From a checkpoint of a small transformer trained on Wikipedia.
Architecture: RMSNorm before each block, learned positions, biases, untied embeddings.
Training: a variant of Muon for these matrices, 746M tokens.
Each number is 500 + 50 x the weight over its row's rms, rounded and kept within 0 to 999. Layers, rows and columns count from 0. Numbers have three digits each. The size before them is the row's rms in percent of the matrix's.

# layer 3 attention output, 1024x1024, rms 0.0869, rows 314-527, columns 832-895
098:465403396498424507529504474544472445511574492479577434478464477571415521520565449368403546511632473548412421438474557494544493475485428536549574504505549555496517482478492510522448489480533491
096:532542531442450534470460461400585487549515445529395534439527501569629609530505486435503546511548397564514488534469574505482456541527431493506449597503483450413526504507494489558435540531402525
096:538590569502407533467432463523557477488433538503463515410507473522454428501459453529469469416537552425527572543555568476548517401556514543573502491551484490508554474497507474525481519483542394
100:504472497499550590505499498570479491515483481435600482479507465516509461461524558527548454535510521539510431512436487540412493511602456463538499479562456508495477504547533612493509614495543514
099:482500450495460564576453544511471441558520488520443491501481512542505523485457581502481617440514437473543452416470471526427589524506505420456577378474361487582525508524409527441620582516530547
104:458533536521433463445465430541510440489527513443467408492527456580554470543518497493492525436450475546520469409530530492477465424419522402377498432538639479492590448424531478482526501544495529
095:606568514477505531596621415540461568523538546532541521530476463488482468541473485508485500464455552497564447591517570497454507492506493549461395404483505476594506569509497441584518585484436435
105:579534583512513479472535497495501494543385530539493533539417461534526471447480518458501532528498456414555473640454488527489461526497480486528559402546508497498535543539533466422531475515484496
099:500420412479536522457485577500455566471555503538461461423465514468507482530556463551463534418560522450443517568514448534516546564421574491523535540424546472455487436463513453544371447461578466
097:596496525426520423586539452466461431469509472468486510447428541401555425506515426518499508449434501478471544531564465400552493538479504428450456512534527484464503537630478483482463478536461496
101:534489544534432491453469442485567471518427508505522422502569513487532504517466455490573503455573504499549387474433434494517591431506541575495498457484429499588519496414436541405440493476487486
100:464421523515509451566548469483512539488502431464521441550534531522574485490530534649520530454512485501575527437539542459446521524490564497421499416555517542462509506545541441459506549382447458
098:475519499546508578584443528449452472431501410519534566459436532512506470579439522500488484477512514455560458567510511422460477447481433476534527470550434528500426558491491480493477426532541523
102:551432539594459492410530498480452523509452584514414522511540543504539463577495442582502542526529493500548526475496445504459456483420506527420450460492574480421473493475554449496506496560532444
099:458529447618488412490519461508462525444454533518583529541514495488549463526580422487505549580581440578467423509562504485518486430467402498518490501426441443492575502505537509429538523570448504
098:518544619522503493488418435459484486519496517492448546442493498421464457505465549436532404563512465474469395513488512490531513459518464503497439461490537485481599491594457461466511537495391517
093:426479414550382539566448540493537471507564478547510406507477560449441421475427548445467579521532432465529525528466559517447548627418515425532570504496489516573392479539478469576435496476491529
097:531484518589468480561464461509504443491496505507485410490547514492592540437467436500454453466479496530548553464487518466486455442518426530425449336526514494483495372448553551439508459522348538
097:502439534481550466467517520398450451545461541431478563502501472538472463451565426469432555448444512481548509564555524545481487397598480499540508538549426590522567526424555523578512468620438496
098:523441569392536385464509494504518439540554477528489504576426507485502553509469511468497486494558432490554400613544504439486555479539594522535452512573472496429490493467520479483423551488502531
099:509554471433457567466581514480622501422406525414498461543468534482430459454481549505568475538406400450406472456473508533522505610578492497502641509494540490419576524457419481515515454440497531
098:492547476477523444549432489455540519568522481406561474477519389451507484530530522481473542487444533475506522492471522435475475461451422449441556511465479509499472544470450521527428512473467487
098:474392569509497496454480480588529496548523463428478560425478488523456446536518518532498560551506514521553395539487490505446440499571464519481533453482339452580503437563506534502478523582507553
098:581471471557488451397407474410522414468457552562485457526503427525448476596386459438438452422583432584541482437555522518524427500471470465475612450473519607547463471429495530542470481438599474
107:464426468564508518570473570501438485419510454547491510436448481495487454449605484465491562475531496435389565503421463495545432497423535485521517565504384485428476468545556529540523517515487482
101:542599619556508485457466411472443554450448562466550568395503491499452550514473497476484523544448544358519465596493545535397511460465525530488488521482436552534597413552448428484471471543529463
098:503519395475559542520479514494477461519437515537506519460508544582469485384527532516486530563544553462487494418515548426559511397559432509463487467408522569447484414480426515567493438374456465
101:505445423542462482591555597520495522433426522480476509461521646489458446511577504454578483524410540473530497495514563496523603497496504521507542465501463492543504495472483462496548498509472457
101:518463491474434498456468505595448513479522520512490441420493535518540529671498505496500541502547502464475406561540472408412580496480568450530563442541553491478431534574488496537462452495502472
098:458559485450507516466543465502382592549479493422589570585454471556586423532408461510549511462480486451493580501480485459484551493528450549516480515529416515471503479513470582529505553460475447
105:533476506387456493591543535405544562508540573474502574509514510484452471436525471543472431468433480551504522522486523589545500448546522480514519509422534544512456495465408548508444497554376446
109:530594546559431503463439447483672542425464496506451484470537468450486581415499525541416445484493487462412455493525522454490380505549450479469455458432536529439550468467494468447519534508459581
103:455430445419571439510442584496472462492616440488524605583500471547437425469494483540525497491464475472481484517479494648601430438463567533500390493464478567491571482445527515508515438457524485
101:457518453473536574450527538425604496475465463534481489558529545528482481536485435541504454507449476510477566444560527532491457508563473454485454492439530494492555511498432574562489523391477549
102:524542422502458433597477481438506450506507536498596539453495460522446537436520466413549542500579491532499463481496577478537501517536451452452491459444514542420500460502483542609516561463433548
102:564485500509518550540469538514480539544522541505436505547517583466564526553426490467503520487534511483435414503505431489491529535473523534465480485517458402560471428506524508553533513452509560
096:529547534540435564386531485505445394560458525547450571530534450541536454458494410487555500451405473500503532560474518443432486524533551610479480519557497494526542548421480399453530448521488500
099:450459542515487494413487608472465455570521514515457504507459481499523492537508509419488526569514397491452509382490446528501435409464470424462506494492538576503518496574560445525509497484525513
100:574621434506476440406547529476542544469479553445474583569546533459547505516509514540559459573406540467520552456488554485452514523451443436487511491497496445498495494504568542512559530524503521
100:459476586527535480583421567449524443466491507451497499461457514527503488379485462492452537512453440497587448511562521483495469508503537494480500490531548497438410498565490439482531511443490504
097:514490519490484562565472471556548557400435522500535553529412493430530457434570528502455413602442455561513553575551521564535460572510530589382526528523501497526590485493526534485521560525423486
097:426407552477494570416516461571542476513445416422558404540553524523489400455536569542496431541512491493513585549553557508582509543583488541524542545448512464533542476523489508445513505423452536
101:477492535572464409672410536468393474488470501543508464455539575467523467463437477452493548560483530560552485541470491416475471471442410562477520437481566455511565543511509435499507465453506454
098:503570377540498440548417494570481545472522479503501456507440514497501501548518490505437533545492450553572429433537562465423533551452533397484565475450471490632473522490477506540372608489498523
102:448540441595592557409498479388550571541535486483428454509565585484508488460485434484465520495632479504560615377627452572513636496438460517541546466470535467449544571494475491452491432464515599
106:488532439570532582525547519467409464440541522465491481543551523489567426519477492421501606502542569466480488481499594529563500475404545550483448517408491502464440538555577499476536463469445510
098:449511489628457511520511416503459519538526501512489519487494521513456518369530483439412484500477493471471492492559496470426456521408425577476436439405478512495613458473510405362494602427466572
100:569510471543507492435518534508539556589481594563550483518511526554586444586537501494507523416449405526486536556476460509471581556570403497530561484488497524455583571517478417425551499455526463
104:507533525447478481510409521597539470532486535465485560444477438478498467466548539461524573569513537526506544446458496478505523548506452550423520575545501433511546421476496531504562487442498535
101:546530508577485516541481427521505550525474571536537591494463493538509545460470538559539578553567536506509516606560633459528432526576536598523509561481522497497631541528424503457547599476552580
099:452468518513527427566536472483478496526560533459434564479478412454533465461504529537528475454516549573555610475483533475447474485511461513461466454478445554500506611469530525470505546458458489
101:610576461530491384458437458537563555423517536498491518539420474547427440488509497456500440499495520433513551563486580473489449538472570496538472462532517446496547456547488501502513440548493503
099:516586493515491497501397417411500476644517535508571508521521443496533490614536449539546474510606555497480456592641497562511497469490474429431487474494503461445510411475523509501537512526512462
101:446468459462487508580491508563552568525569434524552486487424532468525438615462470542466533456539473434531455551457494515421441445522430487405492578543436456441473551537535395580497371528599486
103:422488463552485423578512513547449519520542521491463526498438547467489521627417483467484489470404592480544375508495477557525509507473486470549459563487470502583518518514549449479478447497484530
105:477520580515470534530502535492496543462552580538507505435505513481503499478525459517418543522487429528481522531500458496377535525519563520608512454523498475572606580572547491475524492481539491
102:537491466471607502466503545461547423522471467498582491565556498448537452464531525531496497499517536519474568414544554497589546540532615526536393494517516551456514480403498505508545510463502494
106:497556624493498516511560506530529437415504516415521445479475465574489505514547453490489476531490531521532421503577463387486510441465502494509443497522448447437545611434405448609456467567555421
103:498530532593541527417439567451544493517450513489451484504439540523544529419498530540582563478540474544532494433538457517494490485376464410502514524501487469516504537476480479454435457534542544
098:555514559457535464552533522576398477457435458526557475456483382554523550442579549443518653449540547541525482451474504521468534559541511470481498596424496495473500496605530497495541506530506534
102:537594524469468531500575524513520485456532467457533521447478498463481475515579504530555565452428476448433524472443428530494530585446442593427529584509414499456435558496517543523631528575506502
099:543600317530483455562474526529428532475591457550481520481444612484494479579481563453562431444536478490542368492452493447490482565519478591507473524508479450576474497575507503551403556498564500
102:484497549555570511559498458486434445522548545570501530480506419424508470489518549505478521497490503597545496508415411553482466476528517567469534595472516523476482490553566533454448603446501521
097:549555428392526404573547537528563520478520530494412541520503474460535588463583441576512518500534501425505539590519514539511538588482526473515458515455438493607490587571447430424561493557576487
099:539457486542516459612474562435421523458475497485508551514485479542487556480582460489549521465496535541500574500487430515541509486442513527512478506490481471439540527528542471459471489503512510
097:499491454601558465501474502528499525458518494501494563569564433535518492545525468449409406498420446545464479476522542499565458526464461540529460499517522556509544399517455512569521564503471510
101:525488512465475504474540559483484533597521487454549493473596510555506570509430466467541536460561456538566466431496479584435544573479487552485447419544466459490468582493567540565479523488515426
101:445525519464537511445586601392488501488497450541540500448530449498426454478434468496511453496541493527451466470522536451456539482510462469541481502525498482476458454450392487503477522495455529
103:488505494550503584493556535470537601501480511490526524504492534467401541500475538452484559491543454513419503582482446490475472469501489538410511482440407545567536518535465432522543512541555488
099:478536497574538592420507539441562479592534510552465504484524521489484455571443413486513500495610448554340523493504507600469423470535421452506594503521509575442506555471506499445501431465555440
100:472487524541468390470478539446515497545546525513485505534444427530552419424475504472475392504434500461591538470547445522483479448527478427472441491553561507570580499467434538533444472456513546
100:483547512533496540540499496497485596485532575550474505462567547469580437474550496472524520545443474511472556514517511521512513402428537516539533550557583605568424553480456448512465485570510454
102:457557561482524547429419469529504532539536496422428528436548429518512438487380560585474455524493500469506599466504514498485478465532501581461508491504578474475525453419551549506557454470518499
100:474475525486489472380511457469502504507514453446524421559463479495402466584441489541563504521476495520451514563504436506481514480527546587467539522554483531514370515524497542511441490618545533
100:465505593486469571545616562483577389457530533486485482512570503447543460485459469481533458471509520587429484425457489543446491483412465480504428481476462508500522535492428499478636463484513547
104:549466506356595564475623476538540518598552559610499486488486524498472559492519482469422626456545458466478433552488492531511562507493497461568471546457396498486597514608542400508576505498521487
099:471571419516545530425550426491456502555490492533401516459474506516416512519496437457514501468498467423539483515416496561520647570491449435626476491587512593526537560481519421461488474473485496
100:499515498457461547490526438455440473545425458547525473517477501395497450505506442449537485554437509417463471539480506506503536527437505531517479591537493514432507585557497548550519500409509514
101:467466512543556460389443593575563535393418571528531602531552492531495552480487457524478465495401499582562590510498488500592547476519600503488489429509547463518484494484484475535507453440526512
106:473544569476471540607477469473443569417455480465471470448561475496523584534496518562556578561448514389517481537475452479431472555434543502469477480554519448523554453521438481432474449588614429
095:497494540485490516401542521526452429510508443476536593443390439486511540568442453486482446484530507416428518496616492527491550488496525629594480538459466489530454539477524486511409488526586443
098:548452440495478495454512533446468454453545423459595497493501535481543538559572457551401547494530481529486478521522578555539528531484515403562506473440515465551414532613517502483478453588467416
111:514505481537472523531510449518523477438471473501483499550499484463485561510503513519559464550485540423576517471530533536563495525416469500500492452432442473486450554482535488537508520513492570
102:538473481546505500537460501497556502470480524450492506515518531439518567474542444511515540500514418367539513503510550404495498545516479476519471516541553522498514504483491502502581569528430470
098:517460483504471473403499448466532480498497453498500451470464517472415523502393528488413457520581505481444510439474469497527408461486457543441513516545533411520485502533426581529472495514516445
102:475567437427475570429539556521564519532453472479478471543541481532552458560494548526536528429472501409510500457507493571539486553560503498482519512536357480567532572491434463414585535550439465
095:482442510458456593485490533565437524461587492483564469510532607501554467484425468459435553520592469510502471499457458446475523513432513549532554546506477475566520534516471440484554413483433470
101:555545495452481520496528565547499506450549546562486420568477492448526515449514514527464503456490499504509638436546460624608488458400524433524477551427495528630406508475526416475492538548524503
102:546510634594588538498503485491524464533495543471541531464581360533523494432571475453441440460470396499544507442583454421506521455493463478546420481502529425456565462419528356486461485440501505
102:531428489577509532463496539501523504545541524518475566442563454514463613540493546471486519465487477492561334475488494522436553496461536537488548484603452478536437388520516501513470510422502515
100:429518581575446515571468532497532501458485531452420516413533536584482471415532578458510539588489490498538508413476522461467421469494501473487426485570519560452507511476511551522491506514528533
097:491470498571519458592522429542543486478482550458579402495592447448463427507518577472457433520470429472504448441469452531459509478437429512503465476531438522574483400548413494442578476407566593
099:502425478519463514595496516568548434564487576518559477516430437437430475501548480576558375472585447531460522533551593561504600517507506545580490486448542487567493561536489492543576576473487505
104:560658396572525528554489476532514468571494510506520509552545433487421504434471570461579570520512451425564553429450398444478605483454475490514603551466532397614436469493512520570446463467485490
100:449554463513507504454455524525506581454530538555395569458522491479587483476543626564472522523518544541514523478436511497458457543456535548482540533506525384482530400518504466518486514537592455
097:488464444493484520530510561566424538469491556554470466485478507586570519517548451578517582574479513555537440508432379381489413479513415517415494501579534506578454494496484470448542509561563504
100:536588454490589505440538507560524530480466438517431448565598513444434469469541461512520513440566514432464618422524374500510621534429534458492457522451529554553462546479535500492502491454495545
102:441507520422515489432459454500502534481441537444535548490593447538517433536533482516545502538364606519617562545522534580519396518508492503382528480504570494479573455408494456482518458534478457
104:546499498456457504565633589581435447489520466551497509508421566499460454509511521553464452521495484492530467506571439541506585498539462541481513583537489614467461495516472427553440582547534462
099:450504528493492564505506505494471522518409549516441496535487474501494527540438415467433518510484510542503473511525531517467519514467562486468512417457448482453520538531510558551579573503456445
101:476415437522489542547497401468505454502359563456463580502565527483523461489530403564440517446501495534595492509531469480527473453635605535496448444516557488495597523415475487460507540402499605
101:483597588485494488565436481464571533568465596516517448453531554517547518540514541484531577423569508594597538565496516486467533491386649581454463446490462379456523476507467516537589436477499401
098:428490456534505462445448570510522475545463492465462516470505589442574416527534487472493525521591539523514457522539436519599498563478436458516583486400452499461480527430544549468529603501621450
104:501513525520476484539535550598541490482441527513458437664442428508518489536500496514423470440467474518511491567551440431555508417484486517438485567533562650559426454442567422476455543489605535
097:540410561558514541499467488435512521490436492425484607529575547437569548433574515385461568539519500497495429486498413570483494552541441525526554483444533528477500557507409516506511539517539528
100:522471431534461462490501423492419429438542529536488599538488532435482466499479392541509531591481523542361426573473481476552526529513615614444609439505486623468483555509523439468434438538538466
100:403495571567513518631450489437471537478508542486427495402541447465455416395386478467600634574458550564454513434501493524439439449502544534525400518495579586446536521499427488492479455428477562
096:552573492504466491474486480576526541490505520442469430528513466464552474519482603538565464531509406486530455477487486513514495495501462491424561469514531474462381548555486546537484461523459511
096:602563419493534532495586591559555500490462369576468497533518488462509527566439558479516447475584532530514428460454450497497420558495468418532498537507593472533439538512540547518500482572531417
101:517625514454550526545531542496589597420472622496516627570570511484521534389544486627401478483489572507588487440529479544499499556595466530584481582452515425519607565458439477521495465518498520
101:508468553579482506430448505514525509350479480421492538503532449501504544512584549567488439548591506538388542549572582497526477475465546488555367572488470463438521497563501491530342464507543461
096:577517465466582487632522486501473471502405430550504505363543517481437532541517460510499477551559515462526483537482525514380622550472430487464546393471493462515411480491511584550503509496499527
105:543423545510503463574482480481498473551507470487571488515446500483497539459532416532516526470510504492569488512490444552399557546521517521521521438419487449431560408529375467486469504495432529
101:454486521458457548551420595560504561435482524448524441499492557581505514534519497509492469474451463425487451538411426491527453502518469359505480624454501527572473519430429498508457457399549444
101:509563550492533520489494495426467438573476504407479469487453555486479511463467469427476518431481595550541474465458480529489516529412469491485539531507522545529522552565581553544445494475527477
100:545433475546544576495497504535518515476457535526370501497421587478487494421445535315511565471525505506389491424486540496523467493539505441551510517451415546510455489501508459563554546563472539
101:534460499504528507520508497547546435378558459470498466407486543501476578473522432613432478469513520565524509483572468411458425560499480470421498378532422441454505463473495501520490541633491519
099:516482484471515524470476511534591504539518460483525510557519421518579491436532543465521529541457543437476451565403528486461432531500460505455475473515523485482553572447451480433539476612584502
101:471552468484438473515507511611456489559491427530491551537536497509519395496420438518546583466487491519464460512530538521473504530469555452575498506550470457538429583584536487361462496490507488
103:477392535568497448554561557523534445491479556478470591533474485582498489468533483540600586575491497456588549468484534425409562457541518548477498448510435477541520435504464452445463606493435461
097:525356448474555453523569580431508492585542483511471520483487464473512471551428490483423553394473499481473478532458502609459483453549511497457472574492504522498410513509557571559602510550462458
100:436516538471511450463565485432595538522460533569518497509489406585485515471559491465483489448480445521517595528564555433477458467500536457453406510512465510488567468428439397463510571477515516
096:504466564492538488424417548531542435506578495413550542561526539490454536560512453537413413450400427475496499582527525511574492599425460550466495506520520478519510537452491495519562402555452510
101:506480600501502548468418406460449408555443459536518499538501544427456498560405470437500444448498422516477442507550540577577515473502462454473422516524596531421436492455596552449529560480552518
099:517528454442425515476533523555527502520511461460436530550511509509501487485539579627565457465547527571479540504475498499561450618479468492490498480518522517447499469421477538495487369532480392
105:446555520549557558491422514563570473490478495448576469501495550447455536519455430398455477485547566459446418435542621482482555447566453441519514611504558510508516513453468519481483500381507530
099:486508441525472468411511472504561489562472563506442514558598490509501451499491549441550471546465502446558530454426508530576469517549522484503483549519566523487578470504514506449607442513434474
098:492513506452469458467556488499492440523493560512421546513486545443549481462544576364417507521396553443475541577519446435511503554482547509460409505523462429558592538628490549558521576513364500
100:515502506455362478538503571449396483502412452464484456524423582481526486537554438520512531444550493465448587544452484539537437396493534423536491456488589455544536544498456435490508494507515435
099:442451459643528454528441516552453499546530376565566373441447600509587451521556506498583550489553445454545458455417469546469495517505468449461565508521463485564436557544539469531519503514569432
099:498454458478562521499460529467434489528506454479530440446572610541489491560508522463531584522582508455503482554482434490426565457479335474498599415452491416469439594586466467560529443452457500
102:497520511510466483561476435547611541508490439501438527496424572536447448446505540577471525481439475504458482510492520402534477492460515514455515536465544476473478460400469439453501525546498431
100:515501559481481564521508437397515541508419487483521475547518403558504530484468548465543467486442542565485493554476547517491496572525520504529450499518546578517554428459314484505492460574580607
100:563496551466503514437494663516510559494523520443474530558469486492503541515457465464497508565516492560446547544451561539486424498530539433467557528513544523542534496499527501440534486545554471
103:477464528496499501442537586458481514487547463491514501465557428472489539532415449418479530523529514556403519501519423556403415498471514431481504522516506546551509524518594530452433488557530554
100:479428520546511499497575521576542528449495482506483539451484481387468432484401538676464475510550503476549417523527457541477491518437518518485589477503489563578492511560448509460479492506522530
094:517467521536605488504571476515556547612523466483533527543541540549472545543574502498534604558594505485480612499522449540485481543514444452547408506552552455426495429425480589483465486522579407
098:483530495617472490548499455450459419442500459539521547492497486617473488498536409553468395553514416600565456446495564582444511509520444528459426446460549458516535522513504500513469513562570502
101:473548436434460462535502527548522550522532456520452585454449555529520436481418494552526513463567477465483533462435536423522457467417533474502531566438490519541491408554438460498434507540513461
103:459469457614591483502448540484506464556621484492424509531512473420487530439463491505542396510431560509478499494399507431606543514499564513635406516458471552487476523469507537495466459554577562
100:511427471474505423592511496403509486586575424533524429511411440472454487493493517388472515461510480412499477521400531589484548475544453449496512570525441492533488464511484468526414564469547567
095:462413519535540459457494495580589507624587475544517440520449524506518547360521546442490457531465465462507607514422476405486419527522531466566458430533515550541575551499454518393469461534559458
099:479518602572480467447503548428525542476527535511477476406480468488650494441540491477529518493514531568525497433522464501404490489424526600519537386475403480504593494514501520585523439469471523
099:571526536471591484392433498491479499444420541446437501547570464508405528499552558566459479490430481610505586534587579529439504558488561469457555455430556450459508553482550473565546548491458461
098:463437443498543503565586464437507584487567608536550491562491500562524499485548495580531487465414530526459553478529598397508560545448487587514499563447407476413503457432411475494517578559520542
097:557515534564585489499572479529585471505475524583466503495569446534577620432409447513467564483590480524544549481572538479492562551531540483507462539500570482487501594458524495590436507496348456
106:497515467537454489532381541549509432456508530480592503500481592374502497518551509494510455516538513412438451499457533512526434459444469525482547454502500544396532499501572560519491584539581404
101:448525431529438472535391554507521485532480547436520389476482530499550523409576530456481588479459485464471511466523557479554533542482541402477486503444520521471423429543455532533552477412439481
101:431349512496503521344525508438523488529408482517461513498605613459527490530401494513555427443517438515475535528621456544472544577497443503488527532458544590440475533472572586539508477605534482
096:532585456612460411442473555512504625476559434551456588481472571450481433525428490424447544450493486475464483530510460538486505529556468539384555488570527437549395422594528457479447500547533472
097:509477511510600407474510418486457519516518494486465451485503471516442589485530503530404534482519546484492463503464532488507499498411588503449516483468596463496520609517599425484400516496583484
098:433524498526478486477498438432399590471483455475546556511575567485546460469565498477527445507469463473562506460442588498506547564466492641488506516408387511455452492544448545606469482538457536
104:438427509401478506497630572475511525649566510477483492593551465541467436446540482540451533424470510533398514505535547453556511519433539371587523524550495552533493447467367428442480439524550526
102:453439476475444450598498528493432499426524422542456577448485492410491510531537431488489474474547528387500458565463422480489519455481485529420460534412464447380538489453540495503533506476542465
100:446424566531409555566599493454658476596459458508434498518414496426525438452520545532488443516541484440464518469383533458686455523464501444446411522584483515503483550548464477573533572565547593
102:516434529475555600531508458456489497519548522458493533541461483403554452539460321498559459488526502556474471466505547484581431470556537432527499535496474583550500511532412502516524436427447477
097:550622492475438531533525404462508562426543456520471553490478442528518487480579417531484571475558505485408472516490473480519464555464541508442566516484578474463594491529537466445445518583484475
096:465513472486518530475423508454539471419540439493475446546514563580536470480497537545549423490556436430509477516423564534463481505489516444507522417501432489497516464588532546467429508526441464
102:514438510513491469432495437488489478392517434497569474568450388548435617452538517444417479544411436499387545447545527478603473450579362442508448425455538600512450468459464465445548478407467521
101:492470603516537507536454456522496493553534519495583506504450431501496469580500502492473480553570454600537454440431502477454570440587469468561487427500464568478498470578514546534498503499576568
106:483454466478487518575470515509508426498435492415566520414443576439451542520499559591451510512579592490559520522571458526459476515540549571569471500548487500543565564538470588522483537576525541
098:502568438447475478447480462479518437538514551496549547521466445461453512517484497526532526482468489556447490563487525492551521546503503519520525506460442508539592499519495580522460495519505456
100:521519539574493471493514484454489487547554590563520543504553601473606527449514538455526556561578508539508513531411495510417493508392483511445499508556507416514548458439473475524539593510484424
100:545431555442482539443534473510447582494464471497483512448498587437454495542477520552482628464566497354454462522582457555575568534504616477488497543526477502522514419476427541538562439402459499
098:504638505475513533545507584559482493512484459577522509466496563432454465553485465510475464454563510473574516526448416565506462531514404544516572532507570549488446491525542504468528534503495459
105:565594494564609468590500525502436575449479487496532687454411490455506493523521416494434508525424523510541592524431513539478538563473537588462475540458405471483452406504511524500558489566521612
096:452512508466516518539531550478408552476466398513565514520457479498466506509488433479506448453496589477539452621442540454559530518491444466502553562451527522532420561532621443451443561494475546
101:569471482512604497531532537480500494484458491576593496499520524455544458546546463523559483433602444459551525520485470419441521498502460408535475562505588578496628495474507426522463526432415478
105:447483431534412463469529510481426504479494504540463462476436496459552469514484515404521586508541521491546506471515516498496462549518420552474555478526471451584492428599552440515465493452433531
098:512425495499555538505468538449475474486540481418613491501570536438447465522539454551429537506576525542504515540547472591507546455468537610448511482471373479437481498577524527543545473490462504
100:437445434502451448570522495464450519485595493600510521456547499440578556548530561419543629541518540601464511588497408617505521449523495605416446628458539502502459561509499502500477567541467519
102:589506499525519491450396556375463547441478548509472512405568543420497484491477474536490583539566428490519473557494423544472527537570579557518601541494462414518399471459513564515537498494522550
100:534390592536504494508520410429492495530436501495573570488491529526475434545581437416523378423474510547441626564448519526528535544449574552563427478449508557511602374453516494493548605587479573
098:563477485570501500505492493484534467443541505510585562540552448538532439548616479568543473481510447481485528465481436528427563303512456558551475470461448479575492540507569487494534515534454410
104:487455503471465556513524554493493536506573499384589610468566422532514451521641527481544520541440482481536512577489554578533496526571469463494611474565514527505532455513517536532541500442499526
096:491417490466411519555418518511477520512528449561451532531458550450507525482515468457427506491543471604513474547494557495530466574551462579396592470474482551498437448557582473505520539435527499
104:521522545365516630465479553541463450393487520538488520405479534474492388539502561555522450543505471573466500510439450422582491473448442537532470564538549535545472560462553405439457523626523459
100:510508518487474499444496545510451480480487387495553557438437520559511495529518458584545502536520462485491537486485560490454527507429465535549492574406489493476430519473572435471490542590587467
101:440449492545476606468509466407508518528475505449495522532566498486522417421450492554568476499517492472507538426523535516450531520466434604505582558594482492513513478440444579562490482472600490
102:465566492505451515495487546520434515485544523492466465459528462493458537475615545526478581439483522486513582516397489548429428354467432466475445461494512547518413478569534428562481455437457438
098:368534576481509580477508510546485511493559589472538516490470504593554558461611516504533464563426454481463586559513524535494510491526430501524545595571465525463481594400455533531514453510457389
105:481559485490509538479463501503536546426595464418488530425497592470459442469482478464512539512431501492541587452456535546459458448477429539518567487481520494536521527523519496432531518411479531
104:484510493496551539539547459528488426514522532425510538583504532467532498568481463577539441554387518474520489451450519554519484543522507475434487557458463526517475599541501407498571483519505508
098:462492466477437460521490542527550541489524417550495462488455493390550496499509481404546554485498483547502540550534526518496490483408519565374484466452477505498524541482505476513580538533563460
097:458554535490476474475621471433551500525508479502450616547515488487493487390518508487526411488468478435531557535469502632533460389406405512483531502465483471482583506530499502583486472590488594
098:461451416557534486533491477550478492511545472507456455548528471481486543441552482456501403530471474586469537415503542406496583501484489473526507398533485517586478543517438558505547553493465489
098:426498437485409489485390638449477485476513509465499473492555613523484567458443540555507527509558561494605467499471510507452517519467417441445549503525569557515511542472511420472475574493570519
098:455400430506430430494431548583476457530596496486500447448461527529543501481532519465475526474500423461548435514511483496558475509570523417514503590533525474514509481573498470388489531445504572
104:442505488483625497530525482510502515495483398423510465566532482506457551454549480524449418457553527602520544422558512506509569513511476432431450515513474527421489463469568600497455438524568486
102:477481446558531538511521525483454451493461465500509448492521564501507489509500533546442520594427534411453535419491527461432499525428558550511497479475410526526395559516500513529577508432516441
094:479445483482500543609527488492626489521541452493556422538588529511494583381523526451578463496496420555453352417418485549601537476497522505525493451560450549436488566489518556498449453477480574
103:494467512565594457498515556524535505588584482550484443462501529510421466506474481537448571445544454592463500491530551455455487484439507505538512595496447571433432461468503540482430462449495451
102:512542486456550516393542558511523528511530475456591489459504504464508481513483496579608600440419484516530584455555500488470538436478428437478570563520527553491376631453483496526537471494418496
104:522513493461494444587546557569542507534491475583543412486431546494511568555568494505570591497538524458511484532493494510562404471408578498441440490423549463551450389497474512453514511486458567
098:455581481511458460416443539480523567445523495457493536492391564498411565530444437443505400547514522509439597433590501502551472484489451475470455493534471510433459476459517530499539497500567483
097:518457501481529520449460519514556483571475543475504523466539515472387513535525573471469525556416487469480630511441486532554468543526481506504528479579487507489479473459466545548575517501460473
102:463524540515521528505413451460523648485558557554441474596462500454495504422578442484496650529533529498477582495554528474531512497389514508480561507447544471427449521472498470470547510474503555
097:508493516501504555509446552483531454526453458480334460467522490416542462496432548455476481518601533560408462420541605564594457511471490456512516457497579408541568512517518461460491421451476618
106:521426536513514556516415483527554519518493497482578523493477471608484510576476517437456501491466432479561491569516519513510522505605583555571493583412405486467556508504532534477516553501469500
106:482369446576429559475590509475551527470507387475563372508523495469446496533575562538540541478456385441474526483480528542550535433574487483487547423489454549548453440573513338434465541455477525
100:509497475654566524570426596478456511492468489499524500494499536552545544495466508432500513528525575511557406494465533501475545544566550489491510424452451423457499474510625483397452484478539523
096:523549492483516542475452398491400383527573564519431410439541490499533507521629500507443558434491411470542434499474486406487507571398509492482497559505553428518532400514521485488510524493523441
101:491563488437471532549494473500515524408535447596497536483445504552435509471469510495591530444507419553560649430434538481487508479470571468509460430478572423479579498420529442447479481522456457
103:443446517482433513463477544553451497413495497524537525497518468435503498555518521512537589485509483555488534517555470582523453474573532490513516505489434461537475513550526495539468504477511565
105:459547431497496562529502489489495479488477448448533500541500559516516440500496470522472432523452469514518401511577510505518492508470500561535556555478456495461524461498515547475547551497457487
103:561493415495594511527573414416458564473486555465422534501473494473491502505437497474505505510501534524511574480541488490445583496515562582493413436488435363506483450511402563438524552518405532
098:478524551543470504407531457497548441481584546519606424523550380597497514567594497443503402620467403597533494532487580461455517516452494411483549448504539542546499481558514446503521530522476471
103:480501440422523550523555550459612428459548441556446570566526479512466545517570544486493504510468413511466415454462520586539574634516470490571418478523593467522518527511520542442461471513521464
100:502522519510488440470507453465509523412483528492555527596627438506502519509586530580494534517439424503587435438494503460596562421529529543570536459584496594467511445482517417504482577507434429
098:495511500529461461565479433473507559459516470490455535510483566523556522424495572494445526503443542447520533470549396620505469470511397516482456453491585514486505529461464548516467514556456630
099:506496406504511529411464464489552507402408415515430535503503576435504585438429552484548493413488464552554549444544503470588552501447555511482433427416552533510517502464380501500559555426478580
098:498573476393493515466593495461576551450471496474506521494575547565516469482459544497520489500425477595513530405585548470508482534485592467496435568450524570443527461465551533503444500568581542
095:480456448473562486593484449583483515492556533394462571414503413477428429495544558498501573564505506395465511509603465490473455523384544542459504570449519450480508492485449541499549467511559490
097:512477432471463476519586488511567493434486509464540579503518527538474425444473501425468528595464539445508481516542472560525433474457415535461500522420531497452504501546469455517502502524498467